config.toml
n_layer = 9
n_head = 3
norm = "rmsnorm"
norm_place = "pre"
positions = "rope"
qk_norm = false
bias = "none"
tie_embeddings = false
init_std_qkv = 0.0355
init_std_up = 0.0355
lr = 0.00215
grad_clip = 1.0
schedule = "wsd"
decay_shape = "linear"
train_tokens = 147000000
Each number is 128 + 24 x the weight over its row's rms, rounded and kept within 0 to 255. Layers, rows and columns count from 0. Numbers have three digits each. The size before them is the row's rms in percent of the matrix's.

# o: layer 3 attention output (transposed), 192x128, rms 0.0836, rows 115-127, columns 0-127
# v: layer 3 attention value, 192x128, rms 0.0848, rows 116-127, columns 0-127
# q: layer 3 attention query, 192x128, rms 0.101, rows 128-139, columns 0-127
# k: layer 3 attention key, 192x128, rms 0.102, rows 128-139, columns 0-127
o115 093:137142110095147118134160152048094088127152147119109145148156139118152123123131140120131135130127091139132067109097112156124099136140095122060116113175148172139098121112141130123147143152146165125147104124150087150102076125102131086111140137112127170122126149122126154146127125179109137135098130141150114140119147157153111106134134091140112134125150197121141122099164099146116142103149
v116 099:119138079085143046162099128100155136118167128119138129121108097111119086150136122128109152137127095156081135125149135130120158087092115118090149108120151134079126117121103138146146129062131139124116122106086112121118130136141137135122125111171153085119126120152162104121143138104130111127144105146114100117135123110113114131177181085139158107136152116090156107139107097120101174133107
o116 100:098138141117112115065138123128133129176143178152133106145117142105113151099107139165095131102108105099107204095147148141132122129138104150132181103112097123099082121146127115076127107152141129158126147134109104067120105099147091135115151129125112122129117072151124108095138101146149156140100141076130135137106107108130122157111104117119132144142134135112127088099135127121121168144088
v117 096:127081147171109175125142148124112093149110121129102149128144113134099170102122109152125135130142139160140113130066117138108120170123110094082090160128112129098104124181106179122127195144121173104122119115144158153109151120104096126126142157141097115158142116111142152121110152150138111105105147114120144117098098119122116123127096127094119055122086129143101113100113157129135154110126
o117 093:163158119100161115134119125087118086085135095123139148118122100139116129158114102165110127118124095100142071171135120149126100126149125129159122136101101157129125147086163115166142121121101115124118175158131100163126145140129149123112095132150129166101134161133120127137135163095095177166164146115107097093150169122151132148100179112106181104108112128151140163104136145118137110136163
v118 094:122151108154138168102099122097076090106125131095146166142101118096123124102111114139139117154113073167114136162137130153111162131129133103118093144107090128096187123198109170150141113106127154120134123114153127128149147130135123126125147099154114096143174102147150114133151157120133089138120145122163127140119087127144125144135131091152182143096100158103115127117072136107112140129161
o118 090:108112151116149123095189156116087111145135124136157155107148154130121112120127117134159133135108132090109110133147128156122087123151095120100160153158062120098100150147168127169150120127099113119115114178135127101137109147140115130105122111109132188132129103100125108116103115160127186138157113076113107118113158127170123122107154110113153112143118122129060116116147142084119154119089
v119 085:104125160140160181124123137147060108149162123057133090130093108119130128118139115126139142078139132129122120162126136126155117125138143131106113140124063125092148134095153167157121101147122156126107144160148141130107125098148110113135120132133093176147120123133071135118144167148134134158124109111167128185112156129135121098148112077109129080095108134130118147118160166110120128143131
o119 086:123102152153143112099120124110145128097093136092108136075179157135121123106177107103133169122109161110124109153128112110116115123168076118147130135142135111109152114118153121146149133129085153132091124151147162088107143139120169144105109121141132160101145121152133147126106157077106146153134149109108131107150167178114126145120140148092104131057090128129137114114143159127160069108116
v120 088:155117150107110122148159152107143122178091160144115100136145116144112126133150124131118147180112092166135149119148115116111120170128135107152130177154099117172170140108128113084123110182139127169118129154142076133136160127131157122137121119128121161168134167071127097148122154155096144109133146124096149138098116142106152132123119107132155164134127137148168137132181143121141094135190
o120 087:148124144129102139121137119175139146078147166084107147196138110127160106149129110095171102183146146111174124135128136140165071151126190099133101120147127137145179140103110153122144126095157150142144122134133132137149122123141125052133151129142139115172155155122123127157090152101120097109128154126127139139138118150114136124127140117112113107116150151147107159175142107118113096125130
v121 083:105089148109159149105142170132166134088150140095103135101089131097144122160145124134133123107134178137106126165104146133142115152151123107106123142132117129051168130162095144137133092136121129085142109118120143121133126118141129114132114121124130126149093091149113060133139180108144128158116121127131091129136114128185123088131174102149171128103123149120151164129146102073113156139134
o121 084:129075170125114128116158129119127131124123116115103114123170177090133099126135106145091162100103106088110144115131094131108106136133083095115174146159136124155090124110171117133155118147098179166120136109116135115131118130113160089101114125078121115106130087159117152098132113093159145177138137081095114149143148132129125135127102127117137155123083110078103089105146159132118113130123
v122 091:172126130138160171132113170152105152131202136131113110118133131110152149091106139131116144126136176119116107140143155129109094101159104116079122140095104139145135121145130122150140155145143184144171146152118163133111138146163075096143119137133136123153157123157093150127088144125134115141126142104063151081116111125118166086137136146143156128102146149143102146166126114099101096138112
o122 092:089092119148109125161125102118128121103099099081120126099143155138098132133146115128115151123109135128121141129098114093082119151156094161147114143114137096118164163131146110115152128135124160122107154149104134141152118143119144116154097092097116115138147115100105153115165118088113198127138129118111121132135129072136128151151140150098165095139114112143103100133119206148172096187154
v123 095:125110144092135135145166142147175100103156153147098140168154141133150128102119128129096121148105126155130149087140139102143101120138115142135103137123110135131102128236156115143111168103128141144141113115153182131160160113105110124141124120114096131124100104130119144120126104133119130107110174144144122127066121118129124173102059160123131124104135094118085126087107129137132127096146
o123 096:173149127117137125171131122096123109122158075134193131121090133117133124135102117109127123135114108138195116114126134160125162090124152168118147176081114128140100145115117133123151132145132116153169120111146141145146132154136161176096138171142112123115105139106107086114133140134111156128145145154119120122131129125173158088145151190096132093140111129168069113140111111095126150131150
v124 098:125118114106143120142131135128130143125125143099123113099172135121142085084153141131190095111124209121152128167124145142123105152091113180077159112116094126123100126109096105118135087136100146084142149138150168115147153126138124106136124145134116099136078104123092104137135128102141103122135087117093120112158115131107124111146155134132096138091172139111148106145138180133124179137118
o124 095:122148132134083155138130132146139144140131112117126084105161141150132129101172136145076139112138094141112125122137084107093142120123110145198132166144125125134109117129117120163125129122100098117086110100109152097161115147154127116140143129157139082106123130164117122186152168106129158159110161090120119136110156114076133127104091194118148131159129134069131103137111139158142109150143
v125 094:174179110107130067134111136132122112112106091163142125114107151165157133101117123125096117164098109106143136193128124110140101154113147115126130114135110130182154166124199097122126078099155095161140114134133118132128126134146140120137110114110143120132115166135127131141142122095095148125108139130124135159083087127138113133102138154140112178148182120114162164135128129126144152135076
o125 096:122108152120123122157133104135124167145103115158132108204118145162122058136100149096129131146158143160142168091147129091161146135149177119137102124119148150135128142170090148101145132107113109121156122152136129133147110162143099116133185127113099096145118126109183099129105084129141103090108087098134147149101114153104144124131121151149130140131134107152098150120104113106121092093127
v126 092:133121137143164133135112138108165123120133120118161166111154150162199118112121138112121140106117120142135133079115125108132085115152132140179096098121178124120134102143118138117126109099115162144151109136107165158124099141137091144153154127158124146109112088124139136139128082105141137139175111125142104092171131149096139121133080132088196129098103114131152134121158115144180130074113
o126 091:109159082100103124113117133090155076172126083126169150119103129120071122124125112157116074133096119126131111129136140127103164099095122168126140130164151101133163159110142129098126114189129121151155144092143117140095153127103104137145090153113128091166113141117085099141113113152166117122104124094141110157144109117165134102146120140137101129141143111096124102145093109135129120096169
v127 098:136102144110161072095149192119156119114103097123102148142168125142069128102129143163116107116137122133055127118110108066136131146181119143124160087112139115112113104096094115114140093139134130120124085128140119135152102151138106144133082112118142111146128123093123149148170101105133155143109127153122076136126107128121128082129123104134162134111122110140160137135134108116135157101086
o127 099:108147106142113132124108135136148148093163148134106121155073090141144093136155102142093150131099131126170142115146097125131172108122101115142150100137112127180113129154159111103171161136101140135204143110097124139125111126104125107114133145127109072123088092169113123114103119147141134154104113075124121124120099077158120130141128112151111166153134117111123139143111105163116101092080
q128 073:134131124127136093117151099153121109088116093133136123152125141110120150113164136119122150142090156157124113134104136110150159106155088167074101165112169113122129131142166128118099141146109131133149105129142107187134123174184143109118143132148155127161118104117133095101146158127095114124094063092126118093138138164107144176183115100149105086097132124121158131096133130104145125122119
k128 135:147147127120098131140113143118157107115120150152145142156104147102121119105171140114105122101109139157124083135116080155164160157156107129132119134086131082136129169126116123165055114112128121124154106118114108175165130161175145110108136108131150166137113136148108124076131128116114088091132092054140130130156128160069133112146123139129118143103164094142148112143133124104129126118133
q129 121:139148135151120092103119101158149128122096124122122140176116136132126114117172182101109139130094146172065093134127132133142176139148147129101143140126142101124122175120143133150085138159119175151130147174112105193140125182151142144118118107121155127160132097121114151123129143118101117125098103078093139091156121152091153161177113118120114107095125104148133132104098132117118132134130
k129 097:130138122138110128158133140144133111104127124135142140159116173082099125148149114137123131133123109108142065100112077115165132148155082117122137137078111071145108143107115107128079140156108092099136106110133140123177147124134126126119153131116129166147129127102087158055106115090093137085160113067147118114151127167106109122133104151112156133119168142127152143140134100111130141143148
q130 089:124117125101118147121165159116089127164153147121106108101159108121166140148130088141148124128144149094121159125149148097097055111123129098151115109142138162130081110114110141127150119115136121156123111116130164088110111107112119107105156162104123114147155163134144117162100164168202152169186137167123118138120136119137106097101129122143107168147112154112115137157151153126123145164107
k130 098:112105114136146108138132106182152133098127130133120128116129148149113154183109148101155148149154162158109152124128150098091129108115117149135151150139117148133149118195148136107155150112143142179110164107136146125117100124097092094139125124107129104080123114141160130171097145110138111139105137143136083091156144095172137186139165133126101092118129185111134145104086142141119161119108
q131 088:127124104091077151139157170108088109146121141111112128112129120142139133131102094114154115113164127096085167091154122095095126129093128127146122099160151124148126131095137131118143134115150141122133102155102129097124104100102107099144126147108151193098126175166094132153129142146174132172174150190113128139116147138158143095097145133116124164156110130145108132149160147133130093139092
k131 093:124112160096139101119113141146135126129155125130130153100139112178150135137129125155152144119149141089136191119118140136092089105105174154116118111136140182124096105158165118110184121148128122106158108129134155068094132099093127149136141131128090099154131141103155161169120206134138170130126129160124105088126090151155147116115114105165151132107131103118129151124130115137143151143129
q132 105:168115155158132099109109111129087163087145132129144130157086089120100137145163178147064126119121139114106125123076132150128143104126117138145140115100114104132155146135119123146120159139083141095120140145108127177130164137137160146140117091148154103139155112089160129114161135067114087089112128113123121149107119142143128139144118092087147146147151125172131120126105067108134119101151
k132 090:151116099119098125164130164128118147112107140160129121145114161082126125124110153093139131143156075158123085126124103098138121175151100100132088129142124115166129145113115129101088094115145129105131096096123114156177132120157093093132154137114142160096081151186093094101143159151144123124124144095142111128140114120099105098108183123120132136119117148108165127122156148077129143130093
q133 091:095123118127146159181161093122109111139081081085118111135164117144143127100135127156133126131158141109149128112146130112138131159125139102092137135135159151156099116103135125137147076116145159148122105133091134099110137152161084123147140162099121119148085167144110107155121119163117183142166132139115149103114161155091112124136154155177097139120110145101147149149168157153150111169099
k133 106:126148159149152109108116092135142122101122106103154145109144111135151164105137128155107133159123148111080147145152118137110139084138170165125149131119148119113178107148154126144171130125135122116115163138156129117112116109074169150121106090167140101094184104087163166114133079112145084139100108166120126110119162133142131155132113122113126111081112098135089121129087141163103131101144
q134 099:137142110118161158156163136116102161131103142120053159177137082124148145129146126107185151115135108134121138153149147077151134149105117139150122128131120104101105111124122126086097169105120083140133131136142165088119110126171086144114146066111103158155137157156132131129107138129157155133148101137166110139147188153113148110152134137174128105139108141108160134118140120134133129138116
k134 117:088106101133121140132148144141179111098115129145188100128150148127117167137134123153107099143100162115141145122070126144103094077161117128062123129131122126165132130137120149161125169126123167137116128128121126125094142173089110151159113107107106088164161121144152162108139177127142138110127097142146099095118112155117129166106154149102126150111135134146127074166121140120149119094127
q135 105:143140109121165124115109149130111128177153124137103129154166106126148133143125126113123159077143145131128099154149156072123127147127116083120127121124118130111091132101119109201131113100125140158123098110124164137158099150144078078112136131091134149148103185153113146121177179157140084130159149135123149149132127139127123131113177137123126156125118169117142140132116154195142134116145
k135 109:124161156128128113118149098138121082110119143103133157155146118128115127117125116120128131123103141076128127100111135126116120111161153160162117139116139104120076088155153130070155130135130122132127157119104090123091098096111160182087127130122069092124147145073166156136091124123066191127150095118130105099136140139125111141108109100104152152110148126131133095136109108100129138162138
q136 086:131162149155096116140130091171081133098137141155121121166094127147112136136157107134132145092144114107161098111113143136163139124158109139149137136114123098161161106143148092107093096130139111139134145117091124143146132140165106129137127092148154157161118111169104099094142123097082080093102105121163145115135132152158153148128183141162146108120126129120112104145153090113135095073169
k136 073:146084107107156132164140176135129131111138157133152142174160131075124148114101186114115120179125117148124085132109145142122146142146087114156121120150161084155117143081116185136101126135102176149126082121131125189143125095107133155120086125133154134093130132145123141082117116105131112146133118126119124153115119142089126140123142130083122130136090075140149130123124160106141121124109
q137 096:075070170130131094140167108135128136132111089141128159141117126128097144111173120156133134123141138127092144137120102146111152144166152130152099122134128154140172153160139164144156117172122107156115183117129111095113145116105135171121123119177149105131128104124184134130129134121148126117125149136139113155129123186148115159093142084139086152158125140132120087153128082071133124123135
k137 092:144096086136115111135138140134154172106128112092128149114134119129115120142107147126189118170166132170121146144112103145134111150112162117104148169133124145139125124124126099147109134120135142116146116111205113132090152157112115098134164156119151127119132121112150086149088148100188051150112142158156140134153153099134128121135149122134113071103116133111129149119143187152098128117136
q138 089:122124149107167132103129136119114093160130104144129112103163112111220137107147113158189134105138140157102138153149133132101067123133135065119132120171148149142103125092119163159115093129136149167162125116151126122143122116168147092106137137105134130129135173146097159122134102157156160151136131152108110128112146118135120102124151131122091160119113135104071157131151154141133143146134
k138 091:131151161112138107126142128103120142121115112122111143139116084150102153136161134123147127118156175093113159151120140107101154090162122159145167126101165142127108099142143150080167134138132082182181149149103102096049061144110116132092129145123149163121129125113168124152137144127118133116126151154140124113164124153149109141107099097149148140102142165107121158104116125133149127118141
q139 092:093070068162113138139201146105169094137113082133081108159123117118138130126127075145157124119113133113087145137133109101132112151155143055142137121136134147163107151082138188132143109138118150149120131128158132106120142112119113148110155128131140136133141124143123105115135084131145143177172121109134143154147122101136117136161137152136098149126113124138150116161120121110146146164160
k139 106:099097133120145081131120109104153148107140092113156142084144119157142103159126143139146168124175162163131171138136133110102108084119131159140157132174133151107119133125148103108168126129129149122133130135138120068092126146124110148138154103132106106142144108141113153154078194103162085138099139163118124134125123131105121114113118126153140077115142139084104147119154134174111174111152